Each number is 128 + 24 x the weight over its row's rms, rounded and kept within 0 to 255. Layers, rows and columns count from 0. Numbers have three digits each. The size before them is the row's rms in percent of the matrix's.

# down: layer 16 MLP down (transposed), 384x96, rms 0.176, rows 137-265, columns 0-47
# up: layer 16 MLP up, 384x96, rms 0.122, rows 138-265, columns 0-47
down137 110:129156125124174141149098137148129178148093128150150092138098158081133125127128130129092143148148122127158114087136118132121130123132073107125129
up138 105:140143069137162125138124089110147116145138165122177147159127081158166125141109135121124076131106147163114142156086131110108136091123143113123181
down138 093:124102142136119150085122117129169093134151166125095146130090126180120145127104108120174143140079145125149150137137123139148129177119120141122130
up139 092:110114153089110118139155099121121120111113144134113118120126098211152148165138147118198137118130133130085145101110111148094113125079144128117139
down139 093:129102060130120132092094156135166126145124122108136139114129124098066135095089163107119139106107152123111145152114159125136115150168097134157138
up140 104:101100123137108137127098181125153126141154134106152122150133092138136185144119148163103103152100152131137126103123176143125141129102136183098131
down140 110:130150089090144124154070109142124112157145106108100095158182127147114123109147164110119136092152118145128128122141119095105179149135117139123099
up141 106:107146110139122097086102105109140115114154144116144090154121101128136116140092165131106130121107096163130181145095133098125116163127168152096075
down141 114:159143150128139127138120157104135125118136135126112143132145134167094114068174145140133087139174123073147139113131194107121145106120124152173133
up142 098:114139107102132114131092127146135141137113104135105123122126088167107119147103110155123131121078120145107134133099138125113129139147116133154145
down142 104:104115146131132161150141107126115138130130138127132103153111087083093119195139126121097073121124124115124149110099104157145118170188104117143134
up143 098:110165142139134128091120127110140152118173114154107130101117141139110161158102136118094118126086124142113118102128098188123123115101104082124140
down143 096:150149090110087154159053138127119129142146135106110140146112125124157147146079117132137100151163143122120094145128146160156116069133209127121130
up144 096:116105131134111131114139117188135119121077086132120141120097132163146161118122175135162164113112134100108133160148090113150154079168139150134116
down144 096:188153090115110113154124135115122168117113152141156125133113122111110111127139118111143126095116158164122121137151143134154117102124142153113149
up145 118:138140137108107095152114135089169066112130162137148173154087094138144093124124148112114105129142149168111151129139149104118150111147154182124124
down145 112:136112126119154159108129119123156100126138154118115108129131116093129117152145098116142070131129123145135085125162131150117119153137125113133177
up146 101:075173126104140158109090137133111117131107154104100093121140162123148168131124122151154130145120130099160130108120103144128155128066153120074093
down146 102:133145100117126106086138163134109139145128188100116125124099128165104180083125130165113127097131127086141113100125126142118129156155130113136087
up147 107:126117113134105084097102149119121113147106145138160160152112182164130097128157128104138118123123162126139117126133138093110153125145123147088145
down147 099:161084139097118124118145168173125144113148141159149134142139118085130108119084090095140139133147136142091122136102105154205134159107138114080161
up148 106:095158133130122171123122139090146139106150104138142085066097169136155139153136127145122138107166167140120105130091084094150129152116149144109088
down148 114:119083143141153132099122113150106104103120115141123115114112165118151132117115144081149156180120134134119088119094132123120101163124137105120108
up149 100:140128090107146147095109127084134137159088128156152104119127139165114139149150153118108139138131104158116145146122130145133104170110149153148127
down149 101:124140158136119112153074161185129068116132116145136159133139123140128096105098143160123100115131131132126146132125134133117116099133140117083122
up150 107:110089100182094115167100165125155116100109164131121138100127104120076094150137100146125112139138105156169151131122132145114141120142110157090137
down150 107:100117098109119140125114146132162139139136163109136121078112157149158098159142169144157136147167114067121121107129103095127140116145143117157119
up151 092:129090124124100117133119113104157139115143110161093123125096162134138124132119141083113122142082147126167090121155120101108114120113134138115146
down151 095:174119119119104090081106109149120157140134133153102172109166104178126129117151130095141154112152130107154106126115066122165199120133112111137134
up152 099:129129106161126127101099167132127141134124149140121111138142130117110091171146122134136095147102118103073146140134140162116147117123161155138092
down152 099:137104131131145153168117127132127098160169140141099128085138112111090087094151129139152126125109160151145158122155103111097126121102071138152128
up153 092:119119134142109135099151156139126125115136153118109155115127126073146153110117118144126153155140134103127090124167150142125133130158133169118176
down153 082:121143135140130102153139135117162129132135176175136136136090126165085126162118168133093108150131118113142147108125133117083148077153124137111138
up154 102:134098169078092144126106141163155166179136140168151140132140096113158125150131108125095109115103118127096159118132079193127141086103137103116132
down154 107:148100124089137142139123183136140154139097102121137167131132121146081137132143094128088150135126164102138125131110174120142132092142156117153133
up155 090:094151143118124074103134121119098174138120115107097102108117165119129135135154142136132117133137125136134139150130147152150051171126113161109137
down155 088:135125090101158151170116142138158117118122144177151150112126114166134142139142130098136145108104130150153144147112075114118117155084118168104164
up156 101:138147117157093089089121104100144139103162125144160128128119117166132095163120148098172071083145139158123136145123119097134130128130144126102139
down156 097:136150103110122170128134156113122095114135104129118161093155144066126124121102084098124155130106135157136108084086145152134093123150133114119132
up157 095:111117169100182119148141130130130133114097100169139139138112150131169159153145154124114133110144137107117147099136129145110097079138173136151127
down157 092:154143112145145088121098110171107152138159137097128135091082123130117113125154078128149121173123159128087139152146157130167069159136112114141116
up158 098:145096132130137134122091133128166137161115151122128139132159127159116143108122109117111123114106139130116167109168116103071113096141118129101165
down158 096:139116124125091130143131139128160117090094148181106111079141160164136121126104114151167083111108118091160085114082125088124157110115120104152138
up159 106:127165110139119099148157115096152128083174130155160172120096111136144177124131161140105141121118117139158080071124130137115136142109134140145119
down159 103:108127105151159171092110120142113122105163124119136130101128131166112133095076172160133126091114104115156109111161146124126154103090147133131110
up160 104:116160074140096127117092148101165127130142113139150151145106142149112130140093189131107101094139113129111130114150119136161113132114100147138144
down160 103:101139168105146115167152128153093164110126092124135144105132110110114151115080122107128184130117157115113157118090102146150138107100112126113120
up161 101:134161117133137130135110119096103163146119141159119121076106090136169084165121127158147119085143120125120130120139196123157105134142177087128113
down161 107:138158098117137132125096150115153130120137130077103100183105126125142118130118090119110138157167141153136106111141181125134092111085141177167094
up162 108:131083106071134107126160096135123132163097156134126093092183116148116111171149147151116143158142145121160130158122126139115148130174160152162133
down162 115:136129115089109140131148135134113117125140121145109108103107130159142128137100141087125100172087157164100108103130117133146124133069119099103093
up163 086:135142111088153085125148128107085118135106091174140083117157170151159178178154153127174138123083116105095144161145107136082154112132176118109169
down163 085:123147093132076144138161134105150129135130122091147155136084102152096120127090108109116133163181108152163142111120124124158113152102081148140134
up164 089:158083134123087091140156151157121156135105149153156148134111140122151118170115129131144097103090122131130141106184119152100100119108141084128142
down164 091:123127075158149130131131114106147131162137127142133132168115163072134074146136073135131112139116139145158116137090143159128132140131094144117122
up165 108:121113176158083114116096131135142123142083178130147147133172131165127123129107123108128147108131185112087100133175149135134144135156101155163145
down165 112:134157114121084139136133150110079119091149155125143177095103110112144107124152111142167137146096091093100089110128133087102128163125151118143132
up166 100:112129124197115117149105132093132123099137125147119141081112159119131149163143158137131162088126113155112143128137156122117135151094123186160112
down166 097:109124067130154115125140112149154135135153148129121132209139145111132090129127109142122144130139158104132156120150131105124112157147086153105133
up167 098:129095145143115118133129106085143111143117148118118197101145095123161117142124145123103114122124098115162176159176151102128121124085127123157195
down167 092:112140112129116109136102117151110140174133145136115111170125137125135140151104136101142087147117115112153156128111142154147145100106083110136145
up168 102:152137118139110146154089116111197132087101127123139159147090091127166139134140144135096182078109081122146155135139161096160120150133137151118120
down168 095:106114124127125151119189175129119097148135118154103164091124109094128171155092139109154147174125093095137157152119118175115104133123100132151111
up169 092:122120106164094079154147140108165190073153118141154116125179126118104140148118121126116125137146123098146149084136094130094135134110103136127129
down169 092:140158139087139136129129153146138109165159123124104124127097163148138127137145124112124097120126109120129133161139141146095126152155120119098150
up170 092:104120128143178119105117172121116092118108147139112138133109148145084108118122127138135102135153101152150157119119205156128106103117079119124160
down170 093:140143122060115130154109063103166184164119176092120101103154131099154128130130103108102140189138140135096105124183118140125112172127150122160110
up171 106:123129108120141098071079119109129108154102147140107158087142068151131127141153163107147147142100149135119098097081102147109113106127152123097180
down171 109:099144144137085110109115128101156125144151130134137124123159110175115174151160078151128104168106122151109126157101089110090076143125165122175149
up172 106:134141143093118114144125154126132143154119149150100129163144121166160141131139121110147103125133133189124110098163133134101149152131152147102103
down172 105:094096115135152151117127110113103141149111164133138128168158105118134129133126128148121092111089094115111146143151110139113139165185094088129098
up173 091:125115113160109106150128155136115129115064109146124126118124115123097195169134142133139118176156104144122138122123146076105118116116073144113144
down173 093:087156107127135126082146101114120125135142114131159117144114143143153086098142110098144125115096100114166083134168187174120120150115142112128148
up174 098:102154094121110072096134161091142148124146125145147111110110143157120119129174142170130142090125147196139110082098118086094141120143128118126094
down174 093:093126105150107100182130124169180137116135139151137130085112120124118117115160109107101105147125156108113136084105139128178123101112139113126122
up175 091:132111126140152089146161096089143153139107115144103109108086145125132102162174129169134160138091113125090149126078114107127152140145077090161157
down175 090:133160112111132139111118101113151128163185098117116142127152139128153123084152128149133130156121115128085117112167175110145170121125125101175077
up176 091:129146108119125085132140111124121121153102130120128147161138075115098154130125138093143089093150106129111129131150096136087121125099166151158110
down176 097:150125161167164180177165154097087179093123127137134102086098136128150109121146132101131142129099155102101109147072152129133105173126134126091110
up177 102:124104099103167102126089117137152122099118158134100140121108144110159154124187145108079166104105116167201153166172137123094109118138138124112110
down177 090:169101109108121120118150105122074128124143177119132139110122138091137178089109130097104142165139126146180149153150124132152127123138115090146119
up178 100:160111101112158154126140169107115114176106133137114119126111139159103130120133107137139115112129154117142089101138135100117145153102164139127145
down178 109:174098131129131110129183153109116127108168144101090121146129128158113148076154143129115116120129134127169177080122121109140132123108084121109116
up179 107:103164095134122125147116141110160120127113175125118111122157131142149112144103133094099165128115101108144159193136174146112152167116137165082149
down179 119:118162104161180128099113133152147124131169142105136125104125137115171143118140115117105144145171101147140145168171111124133106096085168126157120
up180 105:151118116118142128126148137118106150081139109126127114156115076116158136178167144116128112121142125192129095119131159168134131157116124133159129
down180 108:117133173120157149109120092120164144146124120137175115122086143131177111094145135161152130096130139153126117131126140115119094161145133114105127
up181 098:117106139129101138087147161149149131160127177117105125120108122166123135149153125121152081133147125134122097135151139134144133133086145163102112
down181 114:139139216114097143142116135104144136141143092159126154108148124125119144104152112153137134138138183151135147143076130140136155127114088137138123
up182 100:153144096133147117143113091148137119155096129142144162129147137121125129127168129139074148098132096129107106110132121153124105118138126094092097
down182 095:125132127056101133132125111160140120090132118097125109156106143103096124115140134120109156111140116131122163110148111132146156151084125152124167
up183 100:174102085137139115131147136110152150162121143149120155086076156128153104090126143155113127104089126124086132117090134139161115139140079134109134
down183 103:169112105098155144161076121131137108124130114122135159130151119098133111131128096145122108072137151174111136109165134133162126151109150125166108
up184 107:119130117166105148078172169115148132108135094182108141112126153132123159188130149139111119141115177121133111117093126092118107126172150106129120
down184 101:096140087102148145122131143168099143158146119119147100125096113118091136092148083143147143096162137154142110095162150103132161164140118123129107
up185 101:113159127147112118111110169126114109151113171121113141116110110158163172161140114137149116097145123093135138128128130183130131158108128111101151
down185 105:134152128123139140148123085076113125161156122105084138090129082122161154151098106101147146120159145112147147147124135156149147172104116111135113
up186 106:107142136169140108125127143146125137125142126115149113066139107187135139139129129110127096101151117122107098155146146130128113176063142118091136
down186 112:144115117166155140158129137146142100165118087192143106096090126088155166115123110163155115137149170107117136102113106137136147134073099122138126
up187 106:154091129135143072123124151142122107160102099114172123148112153146173186136105099120096126115134120148137115104133108145126119149119130137159092
down187 093:166081143145133114158112150178105115100136130130138143136125102100107125092105178125150164106109149124137112117131103120134156139106136121120104
up188 087:138127173119171111132123161131131111111097099143139134105162121170104084152119116108103143119155099097104097090164135133120146150186168149087147
down188 085:127168142120084152147104147119108150123154115113130141100118120123124139138127106158155084110187147125128145101159151094066169125146110109135129
up189 105:102133143121065103140157153134137139146145168123114110138152132132119140133124150151150146159117153123117121166122132161133124124126176150071130
down189 107:159113087108130104139118138141124106110116176137139131085106117193143149134072147099137116152141160081139132141135125118137165139108137110152129
up190 104:142142149113146160147136134141124075094108115148149144111147163141162106156122119139100148108093142172157097108139143108135105160121140169142096
down190 092:106116150153098111127133134107111115163131147157110145165120077180141132139078129114121119115116087160119118093122152147129193125108136135099160
up191 097:132115142133087127101144139137132135115131119149150109101100117172139131110141111139145156152105117105142122123121137123139136114135105158120159
down191 102:124133167144147130162111123095149141135128169087115156127144159130138093156131145090124133096193132126121146140156115093110111137143164102111113
up192 102:132086098124117130116118148112156148075134164150098145128102115148091130142149106109149133176127115104129117159120099114110162118170084126130130
down192 095:168159145136127155061089114086142137137127134083143099141140134090112144128095154132124125095187107114135128169102161138099099145116154118116099
up193 105:111098146130131145139108125094113146114118137110113157109109143129116126159073149107147136127105172146159122159158092131088157132147165131119062
down193 088:122141134126114112109151125154179121100119113062155174148127111109132136086139170169103125089134141109102151160140136143113140118143103132108154
up194 103:104117114094123123111077134094121156127137132125142141097171100142134151112183115155099115119171140116083122116099147142081123090169142128112150
down194 107:111126116152158123097184119093129115123123099129125078110128128110112136151136118127127148059134120164124134129087120166175091109106154123123129
up195 094:076153128151159098100111147141117148096114120152110138110109124116137088183182126133124166144110120103094096108172141123092106131123077165167118
down195 101:156124118111113150162150125127143143129101131134105096119106160190110198136106128129119138145100160160138162134081141139149076101134154100108130
up196 104:136158157127174098165110196117125093142120159110126113121095110153133148142126131088100130121114145135120075111142131144134164086109149124129099
down196 099:123126118113118114143153121173133161153152133160103103131155133118103183126100095136151119107111088123111143102130124150132137137085142106096145
up197 088:094137135136084166124129185095150151124134130114108108118063120130142114149156119132087151118160115117146103165122141129117081129136101142117100
down197 103:131097098100169139121146129141161082116117101100106160134139116128144159175119136115180100170124130177085134100136131113108124095106110125096142
up198 103:120173105095097171134144128142165113137128147110085105125116116138122105170118142132119068148102110114108154138142121109090117143122120130165150
down198 092:107122130163161144114124162083081152118148144119125143165116081105116095127145133137150176099112124126182135139131153166134140139089078123121175
up199 096:102105120135120110143101120111101091105177138114092118133137126151146135125133117153126125143136153144153134096132169144099151141160152121114119
down199 089:134092185159119112139120148112142167157094139135104106132124093143130113115125144119129118122110062119112126156118127089163156104126117147096153
up200 096:138193104092175113124128148094114150093102129159121127112106110143109083126169157142113110099139104125114096085107107115140110110130135084172113
down200 093:153117108121170122139133098114138149107103161106127133163142124096103174136110154091134141140135136106105068132153110104135093174084104156182154
up201 100:117101160118124128099104124157134131141119139111121135132118155093156116122113144130088146121120136132150127093152156178103147180093135126081151
down201 099:084165145155157153107100109118097158091141116143120124128145120090151112133087091139161152159130123086117085164115118100106166141155083148169113
up202 104:144102149174123094131127075099127099131086110107114152122186101128156146130128168171141165135139131088149141136124148158085115152118137128121085
down202 116:131116154126135134107133107118156146105126122076151095135073111064122126139095108124110116111143120140114093133126125148123078144159139138134146
up203 103:059159144104107126113148104135131127091149164126103174141088114148132089104180120116122132154130143171100137116075152143084111123089155109116113
down203 098:106146120125127149166146058129077176121148137156124125178156146123092074087130108110118141173151141140114134072111121105131146127132119136101128
up204 106:112143132150083128119094130127183169146110108172153125147157106110141130159108146147144080086122153090151149151145139191139076149142100126127085
down204 115:146108143104157112109150120133121138161150118153136156170170139142117122132178121142184137118116108138068115150123113101150126114162138109104074
up205 100:103159178122124110120141135152155091132139162089121093117132151141141132113120146149127135099155152102169113114177101134150139108142123112109110
down205 099:050127126139111089116115145128144139138091146112143150134153087099084130137142178142144104146130114150144113164108156136132098104114101125118125
up206 104:109157131138156126111085108122155136144110106090141106158120110139137175090122151143077075169121133109155159133120138152117124115154135132111110
down206 096:158100127193121119118134166130142107169112146102108088155143130080164138068138089117143118124103167123133148113129158101125163119089115123080113
up207 101:134162075135110139153112115121114127145121149122146093101136148143131162124139124124141108107154121144129084137101091150116136097083085159169099
down207 090:125114126135123133111112157137143175135145131153114108127121133154072092094123141130145107106100143138175092143122126149135154115113096138163144
up208 097:158137116132131128141112155114126083149141126156114144141145105087111142143061120079147150136128145129117144101130116139098145067151135138123161
down208 089:178109135124128150113156091130134120131148134127122139128064128161102154140129102121139170139109116114138108146144135141129127157126110081111147
up209 087:152116096102082136153132164090123141140119153153116142158104162151145137103144142131105123139119124133132089182164084163142134089091130144096142
down209 101:101114144114115131109107129137134100140127139074114165154105116108137146117121107155156122130110092142139128131111130138081157154133091129111145
up210 100:103150096116127176102148146125135115144102138112109116144133140116161140163144133139151147141136139158149096092150129132099093135106154157132095
down210 104:190127148176145121160112115088158141094081123126132084165111160130114114134091076120116165113115092123106143140120113149155141160148115116120147
up211 110:114109155128136109138092133109159142136092109108104135072081163171090165138151144130145096113154153149135104165120127138087159124090157119130139
down211 129:118110087081140152115120149132115147158158164131154105135130155137120139133124112118143106125148137117149099173154136087181052137090141128129116
up212 112:113111120159128188131115163107106123139132145141110110163143137121179148156128133123103115133158148084108162154122139088107126125133153117101089
down212 104:137069115160125128149161110109144115130116150111127119130133123139104086114107131138100100144090156108136159107130115108148105163112158106193102
up213 099:099125116118137084107109133133122162155088161139129152149133132133132152113099156104119126130081107139137171103122105151162135158119143107153160
down213 096:106141138137160140104127144137085149064128078120095155157145106131131109111144111161087102127190117151131127094171157087121151099127118142122131
up214 107:121154074071121161109123153115131117153109118117186139139121153118131107149112158114106133129123141153080129149087127163093138136081166118081104
down214 102:143159159120115107122126078130124115121146092122162144177131135117139152129149147103108191119138154180125146118152129098146144105141132147142196
up215 093:075122156132097117095109134145148114105127077138085127113174114136154121170138143110133166147110093124124114164158153171143114146123150143110137
down215 085:126150111136162103119104128103122112137139175159146116132131122113106110134151182135117099125104140138121094055136113079175147126163145088135093
up216 092:107090132132149109113150134153147169086134102126100151184129120138107113133089129134096134140092092160074108137135147147106103120143128143149119
down216 097:157116128114137145102113123116102117104111170160139104082106141119152185143163156120106088123147139104160113096111078118150137134111118124162104
up217 100:105174121108122164136126152126129186130112141103128153104116143133156122132122133138133175094153115164130107106125155125106167151102125138108115
down217 094:116114136131128127131114114089118125121139127139117105187121108118094161119123200139147122150168130106172143130106105129137132142139153123084161
up218 107:144108128159106126156117152088091114109121127158154133113137114114113093151132116131095112108156137127103083081102147118111113134134092165172153
down218 096:149141160105176139129123130147150120111148128136113122092097107110144167131134131121107140119088110145129101140157121141145107150100134100110097
up219 098:104152122153155116144146124114141118142103125118187154107125125143141135154098168130163145123125111106134117114085168098145123113105154138080111
down219 093:139127167111146129109101118127147139098153138096123109125115152113095092141129156119133137142124082082178156159096138120154131152114120093128113
up220 100:121110129099084110142174116137108133137109126128092101110128132146163168152131159156122146139146131147146140132154166103125096151161128151154113
down220 097:124088150129109135127148147149088137088111117141119112125116119141102132132094119143144087159200149117174123130131133168107116178131145176119169
up221 096:134099185133131111134129139129124122153135144133111125132123068162127121106140147141142057145092095127144093179151104116118099115147131133126152
down221 092:144130154140128104132128115123140124086100166141150163106127158130136140066161112107077082172168124145121123125090095118111168111140159120138157
up222 103:124159118105118146098120146168124139136135111150156156095121131134141123174126146149128114096111125115141174185145126146116103177113145149110118
down222 095:131124084129163129109146080135164125163113129117134124149144103144124107125157127094093125096141099099157133110168130117119146118113103174165149
up223 106:136097097124128137179110167117101116074110103144101156146108105139175176170126104111141149098082127130135136128130130145139092138124167150122170
down223 114:110112121158127117155147097082132159152113144130097118146165189121123128102106086104148112146084199123137137179091117126118139105119130095103146
up224 092:147101111144090126110094183155120124144101131096151142137129110153142153126124142084087123106122101064106129160140150152145118120132107168158111
down224 089:113114153145156144098119159112105150117076097159125075182123134129120125109104082176142132117124146163141149107133120133097101088139137148101144
up225 096:090162120156126100133084102070115081149161146140112101096136134155111128138105099102124184149156098114136096103106141138104142140126134157112137
down225 094:169094088129118139135110124130178151086117183116109151128158114129074149133149125140148139123077128150123118130123099129143138129126145130137133
up226 102:149119169119099128129090134138062138095112152127121125140092111137093125113130123111160152089113102092137135124192120184098133160109110125133155
down226 096:104128066156136122135141107167140158174135122109122099114112119125162143174095121077096157132090137137124135116110119105167136100143178161126131
up227 100:170138119156133145133189097129139138068136101154126152162126159101124127177113151120091116096152120140115111171094094132110113189126119134123129
down227 098:135113148089099126142065109130095112127112128104111131113156156091103142091121167136125125108157171124122137114165160154125104121117166141167150
up228 097:082077131144111123145144153139131126135149117127134093147121156152158108139145121107172117135178109109123145156155112125105067147097156109128082
down228 099:159134124109126098154099161132115165073166140126111137144140118141096154106140170139102119094100160125137121128127143154097087104141113075173163
up229 096:147119155085091152143117152084114110091091109129141097136140120130143111109132187121145115119106127131145103182137142184114124106086152147108113
down229 090:158122094160130126148158099144140167134112141082137162096127149139127114177113084150127145165161124126102127120161145104168167130120110114110110
up230 107:115144114114136137176132124136131096160105095134147111152112115155177094167146112166102113119086144122131134148102170104126108158164086110083146
down230 107:122114145115105131139105160144110130084144090100152112119163095128140144134127166104076120114136145114158138139108138136108111140141129151162146
up231 091:089138141121104095106149143153123117152179171160160155136117113154131157143137110107098133111109116162151096137158148163114137115133148138127124
down231 110:109108118128095159128116122163128099148157125074141120115111133155191171170167123116128122114148123158099101126181118142095146088107098099128162
up232 098:141113173108142082086130116120134119122122115109103091120085139133172102164151105140116160171134165117144113140121129135121106150124133147135167
down232 100:142082104157118128186141130148144147149112148159088121114130098131067144093149161138124110090107136149100157118085101136152151088125115136120099
up233 109:111151062087110129122069118111157123141119158155128124165090117161129108186132141120153107136091130132122091154087155126117130093162102114137119
down233 107:118137170133128092166119137105141145102147144144135113101125101106115126102152151141102115168094130112125157143121085173140138129140116117144174
up234 100:110162116110135099131096133132117116157111111154088132109149126147141137113112114157113139107104154143116111104144185116084153113145119118124133
down234 093:154070133143150132136105145135138128118096121125112099172102135158126134148108149152134059109136102114145139103117105147208157109145156162079157
up235 097:124129102152122133096101161137173116133076131138127110133104125127106120089148132129094102077138149141110147163146087165127154158142106095151140
down235 091:097118100133141119099144118128125171133135111127120102129118128156107111107073125135187140156156074139114108116094155135154143093131148129120167
up236 094:104146144187125085111132173105127081126151113075153121161140102132119146131179134137093146126148091142132134125129108134130123174115129136126128
down236 090:094133110088103128144149123146141152106139123145121187120138131145143152117133135109124107098142099124096166136131168119118057114106130095124105
up237 102:108127105087129104145090128104180134154126126154115133133127109174143127128151152130148183105154133080129139136131163164159116149120152096079118
down237 109:122099135101149151196157123129128109113122088140140155139149143167137128128118164126167130181149147093109103117120105097153172151112119139144098
up238 094:162144127131128113101086117110135156140109121136122135151131175122124127162155110116132117139119097164129159174117088145122150176127090141120107
down238 094:131127074119123149132118155133118162102168126089097157130150100117121101086127170095185108152147167121145146137098140106116103144099156151123127
up239 105:087128111135104105118079136150127119088082175131094166111150157125114138130143122129152133104082141094098123122101128133098114076118158141131118
down239 109:123127158091147125155166118161116133093105173162118158116111095120140079128105113149099101154133124118150134153076162083087118144116099118135117
up240 105:150120160122133090107074118132147130143162119121097132119157119128143148169121073173109080160138125116122148106121136155125100122203124110158128
down240 096:167151123149171090113114125118144103086110128168140091173076114157074108089110133142128106109141105131137120107131132109144157143137103170122142
up241 102:123158138107116082118137128142159110144131133153136179127136170132151108142120118111124151120137152125087127089118143073132165101136144165119119
down241 101:131122142119136115136114122141114105113111136105164149168124089102068150120120114136099140121098101130102117127127114152139127102154110115088158
up242 102:123133117153150112101141195096127135183122144122124086121126073156148116119138121122124108134164151165139159133118168162134136160093149119152152
down242 087:156138161137093130077091134081174124122137126133105129146120075167140153130127150162109110145136088157152121131098104170149112128133116134109136
up243 106:116109122134101128131160138165136122110077086157121150112098109152136107142120114114152102119129156138081124161156093134068156115115150144109152
down243 104:133129112198098126107110149118175114136121142119076145113149150127103106118159134153122091101150096147142106143133123139122126108108079146156179
up244 106:118110140108120126117152160134126130134114190122119093142120143178146130150153122127136109116105108165093149155110098164106074140106149111125107
down244 098:087104139151143149122156152134126110161140135069092137093080165114092129116169181133155163108164141106140141160107132109131138135151121118138098
up245 110:134141147132105091120126111113142121127121142150100175099152109077175110147078143153136091102129166138091150128128128127127125137102132142127103
down245 111:102142164121113115143120106148145126109157129152091151181135152094150103119109086136109168132134151154109126133163176148132115150119113143165144
up246 102:120078073171086117149127145104145127145118135096144127099132101110127131120111128133126110130096087128098133154133098109103123164167118184151172
down246 089:180143148129166081112131137116104100147160154133119115131125131131120104148147136130176123132153109148130127134112150115135145116084113095079079
up247 101:091085143119158097127105157109106139081110114107076144125137118154153166105157139142103157150112128131126089097104109174111158116147164159129106
down247 096:161135117136122157124149119146130134077150122148126084136115171174122095134107082115093163131136180112131157097189121118171151135115108143142126
up248 087:176148095107139149115084144108134136187145141130149115116091175125151138091130131119097116098199099157090129114133149128112094117145106138154121
down248 090:101090122120168161125156140102125120109138160139128137131132075103155125159142128102129138145084117130141094148098132118124140156095115139143198
up249 090:185124100115140121122194155147141119156082131123124110166119079153141106164120139108123144085083122116109153100089151138101108061109115123134106
down249 088:143143140128143105130117125142119144112117126114107182112117158118085134092114157136151148158095145107121120162135112109105142089117106169133141
up250 100:145135096115144110111136125170115096104127110128085141126150141138128181113119153093107152116168141136100131135163133154100070183164150134122146
down250 112:183117132119142135190137151145076113127170157130119131100069146122154130139121137102119127099141125112138118100159121144164160097109125103060117
up251 086:147175108146097111134119135146114130104091115165128064103105185151160151161141137153107113128151115132107134156110107143104131115097104135166094
down251 105:126106121157175146149158107140133141146147099084101147178146099134136132144108114116131146119151123115149072157153143116105126135153076121094168
up252 103:122151142099084165129178118133111145116107127155091106125126100138151142155139139095154107136108135111134123139063114111115145164148139160133172
down252 100:100121161121133157123173154154132117120126100131142164123170113102095164115114146093134072116112122142115140115138123155126110121124128150125167
up253 100:107157129119092119134101124136115169118144162107124115153087133161147175107175115163148133114153126132118100107086101137100154149139153166128109
down253 090:124164101137120115155107093116133137104145131123154138094138155153099128113149160100139173142080123130136108084129125175101140151194133116140137
up254 110:150089121160104127136141151111141142162114121108121108101109116132088135139150111133109096113112173128152115118134112157101131119141097117111126
down254 117:136147138129130113128082165122125104141112095141116157168168104103141133097138158114140087134179099091148121113125125105107134125137112163093131
up255 105:147112136123100144163167092146111124105102139157115177107150101167103120141164148145139109156107149121111134187140108169104100129150114126103148
down255 101:123130118115136160136135129121110133103106143156134107152113159113158120131103117117100117086158156131118129124092154127141149148100094150128118
up256 097:104118098119117101113145096154146170126169122095134147145155135118142132145142151143144116114112121091156154142157133126130076121160151126118155
down256 095:140144173104115141112122149141122114147140089141138134072162149100119104117115115113153161113154143095144107123179120194157141138156108125109113
up257 097:137119113135143090125099138168148136128164113130107118096147137168133117170113143107119139146073122098095132117137145156088113132110117135143165
down257 093:169146156095113111113114124121118151084124126148190101128143138146120162122106160108125115154092088138156130136120128101138111124126130124115108
up258 087:098126115125117107105059110085116123169133157159112115082128118174087149110152136100155168139117118115118122113136139125108148140101122122154108
down258 088:150124129089114113123141107110120139104109106147138167125151140171158113107147105134137073129105130132153143108119114154156110112154109143109153
up259 114:167150093110109108151169129134079116132152151196121131106118123113120125139121133099114160090119108134073144174148174129122119101172118165134147
down259 119:122087118147106122125094117101158179128089120109121135151121114173175118173107114134129107154121149121165092101119102111116118128089092090140109
up260 106:099138099160075130128120143119150130110132172104147110132161073137144127123179111154116124116164105138135149114133082140148122134112119149115103
down260 094:176110113131137181152087093125142135130145139125124150129157117175120127102121133099111116149123113137173149112120148142163135112113143114144125
up261 124:147118135114095136137124146119185092117124141133142086113113075139087087122118122165147124144092130105137117127133107162103129110175115116117106
down261 117:119139128136081137132146131095164163148101125089129164110088160125091108159119153139108158151148111119125141084097155141125125133143125174112107
up262 104:097139135122105097121116099116150127180110141088116129107127105132089104162141122135124161124119101114154122177135153128094167097123069126098108
down262 116:111127146081118121131099139131155151110113105168099133159126150127166161133145137153111146136134115116125099115129138170130054123151136115105158
up263 102:132115143115136126131169145128138122160099089172113105073081092127117135140116102156119139113085114089126127167098146131177127139133130158142178
down263 099:193155112134122131112152139115085090125123095115107090141155112176124134121116090145147108138147146137111119127163109137171174114084142109145118
up264 100:103128120108116141141177099113181108140145152134147103116151084120139122112117152121134170134142135130142140122146142076158115123164112110115108
down264 092:194140145151134088137149120142131150116106115146139091139150134140097166131085133146163147111152110157140119113086145140107137131156170136138126
up265 094:124135078132118109159092156111150136143132119143103122124111097133147137116172119120106152117130137109164141121122116117066122104091131108140133
down265 088:166138142117115144096147118118126085095150129117126099103132126144149094143122119159145153146199112144134126094138130149188104083118071096150118